Part of a small language model's weights: vocabulary 18652.
Each number is 200 + 30 x the weight over its row's rms, rounded and kept within 0 to 999. Layers, rows and columns count from 0. The size before them is the row's rms in percent of the matrix's.

# layer 2 MLP up, 2048x512, rms 0.0333, rows 235-260, columns 0-63
113,206,181,292,199,208,199,186,201,230,141,193,252,230,190,237,199,202,206,144,159,195,243,144,182,155,163,224,205,177,202,190,163,239,188,245,151,237,178,228,196,223,186,214,242,211,176,223,203,220,228,230,225,173,190,219,231,207,205,236,142,267,181,231,227
087,220,176,213,157,226,166,174,159,238,211,209,238,240,220,175,233,213,213,164,208,200,246,176,194,216,178,223,181,158,180,171,217,224,177,202,280,221,218,192,207,162,234,174,180,176,167,214,175,251,174,174,232,188,203,187,185,204,200,159,219,189,228,180,212
109,191,164,179,196,248,213,221,218,243,246,198,166,201,187,191,245,183,208,206,208,199,144,192,183,277,223,177,219,208,154,203,233,166,181,146,218,146,129,216,179,132,242,182,193,173,201,232,216,208,177,225,235,178,217,214,192,183,229,185,196,154,216,229,223
085,183,188,138,208,237,214,206,227,175,206,185,160,165,150,204,196,264,178,184,206,220,168,184,175,264,205,143,214,261,147,195,233,215,180,183,186,205,166,199,170,223,142,213,207,229,183,201,183,217,197,187,153,199,184,206,223,179,249,214,174,209,151,187,224
106,206,198,177,249,180,174,225,194,218,167,145,176,237,156,126,212,191,248,154,178,227,195,193,225,177,235,190,198,135,115,198,193,163,208,193,274,156,227,184,182,140,204,150,210,213,168,222,125,205,189,246,176,214,197,233,202,171,252,210,201,164,174,232,200
101,206,210,204,175,217,182,175,200,197,186,200,232,187,216,228,205,211,184,245,163,182,181,200,211,179,180,198,181,214,195,231,184,167,229,171,240,233,146,191,137,260,149,226,183,183,233,200,205,165,166,158,212,196,228,195,163,209,188,175,143,200,226,198,214
072,190,234,171,215,186,232,192,273,248,201,184,172,229,232,226,232,173,214,183,243,264,193,206,184,165,178,206,204,177,187,206,213,155,210,187,227,203,199,164,190,247,161,221,202,207,236,226,187,210,155,216,180,201,161,173,232,171,211,230,270,220,273,207,210
108,247,227,161,169,211,219,245,176,205,177,180,210,227,210,241,230,212,193,245,204,213,220,169,216,145,174,207,170,217,196,160,240,205,264,241,139,196,195,167,216,247,202,230,207,190,260,200,196,185,191,204,214,209,203,169,197,243,154,188,155,204,197,120,248
111,177,167,231,136,182,265,181,248,190,210,216,151,199,217,217,193,231,178,142,211,148,170,189,196,191,144,160,189,143,141,184,200,224,211,226,228,230,226,235,237,198,154,223,178,224,279,205,201,154,148,197,186,181,125,213,214,170,213,153,199,242,237,177,195
103,153,205,238,187,205,203,192,153,195,162,226,182,225,183,230,239,214,187,181,201,181,142,190,214,205,220,183,187,226,210,201,219,230,193,232,195,211,185,169,162,244,159,168,180,191,167,224,221,199,155,192,183,168,275,173,183,201,149,181,162,178,235,146,186
100,192,226,168,197,207,134,199,215,244,216,198,192,222,139,189,233,165,202,207,167,215,201,250,215,194,194,165,151,174,189,195,275,242,163,202,204,191,248,210,182,189,196,206,199,177,245,163,170,232,224,192,184,168,153,202,181,207,203,179,242,242,203,208,182
101,207,188,189,196,221,226,251,233,259,214,216,230,186,224,196,189,235,196,181,189,217,182,228,145,226,179,205,200,174,244,190,142,190,159,166,154,224,174,178,180,179,208,146,238,217,166,234,225,203,203,266,160,158,208,215,213,192,226,182,194,211,182,177,211
099,160,253,201,211,171,179,202,158,168,203,189,205,177,169,214,228,168,261,269,205,224,161,269,136,176,169,185,229,273,206,191,182,208,155,171,256,259,194,178,238,170,208,242,255,202,198,238,164,230,203,276,198,216,204,149,214,194,202,192,246,233,190,245,181
111,179,197,269,190,200,185,233,205,234,241,168,220,229,277,232,186,208,212,176,217,207,215,232,155,203,252,161,219,201,123,221,172,149,242,200,173,245,171,195,242,215,222,186,235,198,225,142,204,220,217,204,183,179,180,231,227,193,179,209,177,257,235,195,241
107,171,193,236,216,196,224,220,170,255,173,192,172,245,183,219,184,225,145,183,232,191,202,165,226,216,230,201,243,216,177,201,229,178,200,209,161,172,223,163,212,175,123,220,182,190,181,184,201,207,237,176,175,198,272,158,212,216,232,241,202,201,197,187,248
097,178,188,224,209,164,176,218,212,136,107,256,215,187,241,152,185,177,181,234,227,145,194,212,181,260,228,163,183,191,180,189,202,242,165,241,193,190,242,174,191,225,185,213,184,172,188,163,122,174,185,166,198,162,212,260,202,217,231,203,187,234,184,223,195
087,182,158,238,190,204,162,145,209,224,218,154,239,198,164,185,232,225,178,239,171,259,209,151,228,254,189,243,218,212,224,191,206,225,209,175,198,181,153,200,136,227,198,227,223,165,209,165,196,189,160,188,226,229,190,194,217,244,210,178,180,212,204,247,266
103,233,236,164,163,216,195,181,213,230,182,215,207,186,186,175,188,215,219,227,193,202,229,211,234,166,144,186,244,167,253,166,141,148,230,223,234,215,159,166,219,214,270,185,242,221,213,188,205,229,173,198,257,164,210,203,221,187,238,217,225,196,232,207,175
113,251,190,194,232,193,204,189,182,192,225,193,280,192,251,200,137,219,240,137,158,170,234,150,214,163,212,207,224,232,159,157,140,185,176,226,194,182,235,256,185,169,198,247,180,194,226,144,210,165,191,206,171,201,220,217,191,200,239,202,154,198,194,167,184
115,217,221,248,201,150,204,138,184,226,199,160,224,148,247,189,215,198,187,159,142,269,224,207,226,182,210,129,136,178,200,141,238,182,185,183,152,180,179,181,222,251,194,231,211,188,215,257,181,161,146,212,205,235,220,199,186,209,155,141,187,181,200,131,212
113,224,217,182,218,149,215,202,194,163,215,231,257,155,168,198,171,186,203,212,211,177,208,179,226,253,191,189,162,224,196,171,205,183,168,212,272,215,216,167,170,221,194,179,210,201,248,168,223,207,183,269,195,251,214,144,207,202,243,223,175,236,245,207,255
098,201,231,179,182,198,173,214,207,186,194,195,224,183,221,236,187,209,215,217,201,190,213,196,209,214,178,199,189,186,175,214,153,191,226,210,216,159,189,161,244,223,214,166,208,227,155,213,219,181,154,217,198,201,147,171,202,193,194,214,216,204,284,217,234
097,179,196,219,229,176,272,202,197,242,195,157,192,235,260,198,187,177,202,212,215,169,136,156,200,172,216,256,234,193,197,212,237,191,146,183,199,210,187,198,245,229,186,188,204,205,211,186,206,222,161,161,250,197,187,210,219,180,190,182,180,181,186,235,211
115,184,193,270,168,211,196,193,201,203,254,211,173,156,227,217,185,232,147,109,163,160,218,183,197,195,217,166,208,209,201,216,272,177,233,157,186,163,175,188,163,218,232,121,188,187,196,164,221,201,159,209,208,193,210,204,158,175,204,210,230,171,236,171,201
099,157,211,199,248,175,163,270,228,265,185,224,176,211,235,226,160,234,203,208,185,201,206,171,175,175,160,204,149,188,146,201,218,146,168,217,168,172,170,182,207,164,167,175,248,180,205,145,182,229,211,214,191,163,167,151,222,174,151,174,194,195,176,213,233
101,233,178,202,246,188,230,201,188,179,189,198,258,185,191,264,200,197,177,169,148,187,212,214,235,257,182,233,189,267,231,186,249,194,147,168,166,223,179,154,237,185,241,197,179,210,184,226,218,202,235,186,180,208,156,203,172,231,229,158,154,201,215,168,205
# layer 2 MLP down (transposed), 2048x512, rms 0.0333, rows 235-259, columns 0-63
114,167,206,153,239,227,215,237,222,201,231,157,180,230,219,235,167,164,197,222,216,160,199,234,189,188,233,162,203,207,172,157,235,184,197,175,211,221,170,211,194,214,235,214,227,169,174,203,207,203,208,221,228,208,152,164,188,170,206,174,196,213,226,224,196
085,204,228,232,179,219,215,229,206,201,198,201,225,228,176,211,205,160,250,279,207,198,224,230,205,156,219,181,230,205,226,257,168,202,194,181,178,153,202,198,196,185,192,226,224,215,216,157,231,217,228,185,202,197,191,186,167,234,178,163,193,218,160,245,243
109,168,168,193,213,157,220,248,205,224,206,231,204,197,181,212,222,178,169,211,246,198,155,199,186,200,240,263,188,241,214,177,214,238,147,240,146,240,200,191,161,192,175,219,213,194,208,226,196,153,183,118,187,205,153,191,106,177,217,183,144,205,192,204,151
086,211,188,159,212,164,256,224,197,214,187,185,219,201,170,183,180,227,200,265,177,241,189,238,217,167,156,208,156,209,216,197,165,222,208,208,199,222,191,202,204,184,221,219,201,174,255,139,172,142,232,246,158,191,192,193,191,219,188,143,190,177,214,208,199
110,160,183,100,219,165,153,201,169,207,281,207,241,218,183,207,186,197,175,157,173,192,188,218,209,194,177,264,207,237,201,166,205,147,218,224,248,175,258,185,211,190,197,171,215,152,212,230,231,165,170,155,203,144,222,212,212,184,182,205,209,168,228,224,199
103,212,223,209,251,260,209,173,239,177,182,186,176,160,195,205,171,195,190,242,187,211,159,156,182,177,182,195,150,166,232,178,180,182,172,196,242,235,211,224,194,176,192,222,216,155,207,201,213,189,230,224,189,214,208,157,206,198,160,206,159,183,166,209,218
058,230,166,211,227,191,231,159,160,201,185,175,144,142,197,175,182,229,176,151,214,185,168,201,231,223,201,229,222,210,180,195,205,207,219,186,229,189,149,261,223,206,257,159,178,189,184,188,150,190,206,215,164,183,210,224,196,233,207,216,199,169,169,207,237
105,158,223,244,211,170,168,133,167,199,165,193,196,241,139,201,186,203,180,254,193,184,206,225,203,208,166,210,182,208,185,173,178,226,250,224,159,168,209,196,241,215,195,208,210,179,235,170,204,251,194,153,197,218,208,174,181,182,180,238,208,174,212,214,136
107,223,241,214,181,183,242,199,211,195,225,181,189,239,201,204,167,220,177,190,152,210,196,206,191,250,207,168,231,183,157,166,209,231,265,213,140,178,229,245,148,229,188,139,194,215,192,167,177,240,208,207,196,234,258,200,209,213,176,174,216,142,172,225,221
098,175,139,171,183,231,238,248,200,221,199,205,138,190,216,179,226,192,174,205,233,172,200,188,171,233,203,171,218,220,142,205,165,215,144,256,219,176,237,237,223,202,185,204,173,215,197,265,203,151,225,198,232,183,205,283,186,228,242,195,230,218,238,215,188
095,163,206,176,173,193,170,189,213,210,185,171,153,187,188,222,185,184,195,193,151,264,212,186,206,192,166,187,156,201,203,189,167,221,233,212,215,227,188,187,209,226,223,134,188,186,238,192,222,193,240,171,260,225,206,167,177,178,113,225,222,206,232,199,253
104,219,219,164,126,190,227,165,193,170,196,192,162,209,163,207,178,244,209,187,231,200,181,170,184,191,251,204,197,230,236,213,203,175,181,136,219,148,267,157,186,220,185,165,163,205,184,205,207,186,188,190,241,171,239,174,186,217,183,200,207,204,244,181,183
099,261,188,216,227,198,202,178,211,202,194,143,251,203,167,218,187,197,170,190,139,176,193,185,216,159,205,202,188,255,248,268,192,156,281,165,203,201,159,197,191,250,216,206,172,236,237,180,233,262,160,211,231,158,205,156,223,221,181,202,155,173,246,161,249
106,209,185,202,201,190,257,158,208,158,222,226,218,223,232,308,194,134,192,237,196,167,185,209,214,197,216,219,215,242,172,210,207,208,148,212,209,155,174,170,216,272,173,232,130,164,181,182,195,256,197,219,153,174,185,250,220,198,201,221,160,224,231,202,234
103,173,172,228,202,237,181,198,175,250,216,190,211,202,245,196,249,182,201,224,211,178,173,154,186,183,202,152,211,192,185,191,210,202,214,187,148,218,133,165,193,206,226,179,210,206,220,202,204,197,228,196,165,205,248,248,183,157,234,219,224,196,186,217,192
101,219,150,177,201,201,225,239,200,173,256,187,182,171,160,232,216,233,140,230,194,214,218,219,181,160,183,233,171,245,254,164,224,210,223,171,205,180,186,263,167,131,166,200,186,205,216,193,182,211,204,231,204,222,190,140,167,202,186,215,188,172,225,214,198
096,201,191,219,172,145,190,149,222,186,172,164,208,207,163,208,236,220,200,232,186,223,205,250,195,188,141,172,193,193,187,259,166,220,144,194,211,204,222,229,192,172,200,192,123,165,194,185,180,175,242,257,185,203,174,204,184,234,208,177,214,127,208,207,164
103,271,269,236,221,226,171,213,240,220,202,154,134,247,205,248,187,264,267,203,188,168,221,208,169,184,206,210,238,175,169,220,160,270,166,208,210,225,188,193,230,142,218,174,259,222,185,217,193,184,163,205,214,235,239,235,192,256,148,221,143,186,184,208,199
107,233,210,221,189,187,207,204,207,171,179,169,161,273,186,162,259,182,169,206,226,245,177,176,204,188,168,222,237,205,219,228,214,164,196,149,166,132,193,183,242,195,214,171,181,242,127,234,166,181,181,217,189,167,187,218,185,195,206,201,199,224,219,242,213
117,125,162,216,164,168,184,161,194,192,227,170,163,217,208,155,202,173,246,225,193,236,229,219,171,220,195,153,220,202,208,189,208,195,235,160,202,238,174,195,190,235,177,191,238,186,229,166,204,194,175,152,208,235,192,227,252,167,138,210,179,191,216,221,172
117,183,157,233,225,212,202,246,186,156,196,247,198,202,202,228,221,241,190,225,216,208,209,224,209,141,178,183,304,257,206,209,208,200,191,195,167,205,211,207,171,225,114,192,214,233,207,197,147,192,215,228,299,166,194,183,174,192,168,198,259,191,190,230,233
089,185,242,177,214,208,179,189,190,212,271,174,191,153,228,208,243,183,165,152,233,215,177,187,171,172,186,193,175,203,200,121,232,199,219,203,192,165,199,141,203,189,179,172,193,125,208,199,195,218,194,213,165,174,220,182,201,171,229,217,140,193,221,258,201
100,192,170,191,189,175,216,180,253,217,200,194,218,269,245,153,162,200,197,193,217,199,198,191,184,214,232,239,239,146,211,175,195,194,134,236,231,203,186,232,239,229,205,234,146,262,179,230,154,215,202,217,180,213,224,188,233,251,208,169,215,168,204,215,200
113,212,194,193,244,196,166,184,245,207,203,215,195,208,196,202,146,148,186,192,197,210,183,256,157,152,200,208,188,173,192,175,190,177,176,164,241,209,196,197,198,161,236,202,212,175,173,134,198,182,204,203,233,203,215,237,151,162,203,181,152,195,188,189,217
105,238,215,225,223,158,227,209,218,171,172,164,209,232,189,199,203,203,170,142,178,215,226,216,219,189,144,179,235,263,219,204,179,187,211,188,154,196,167,172,168,202,210,218,177,232,224,211,172,226,181,221,206,229,179,173,204,229,205,216,191,188,151,229,177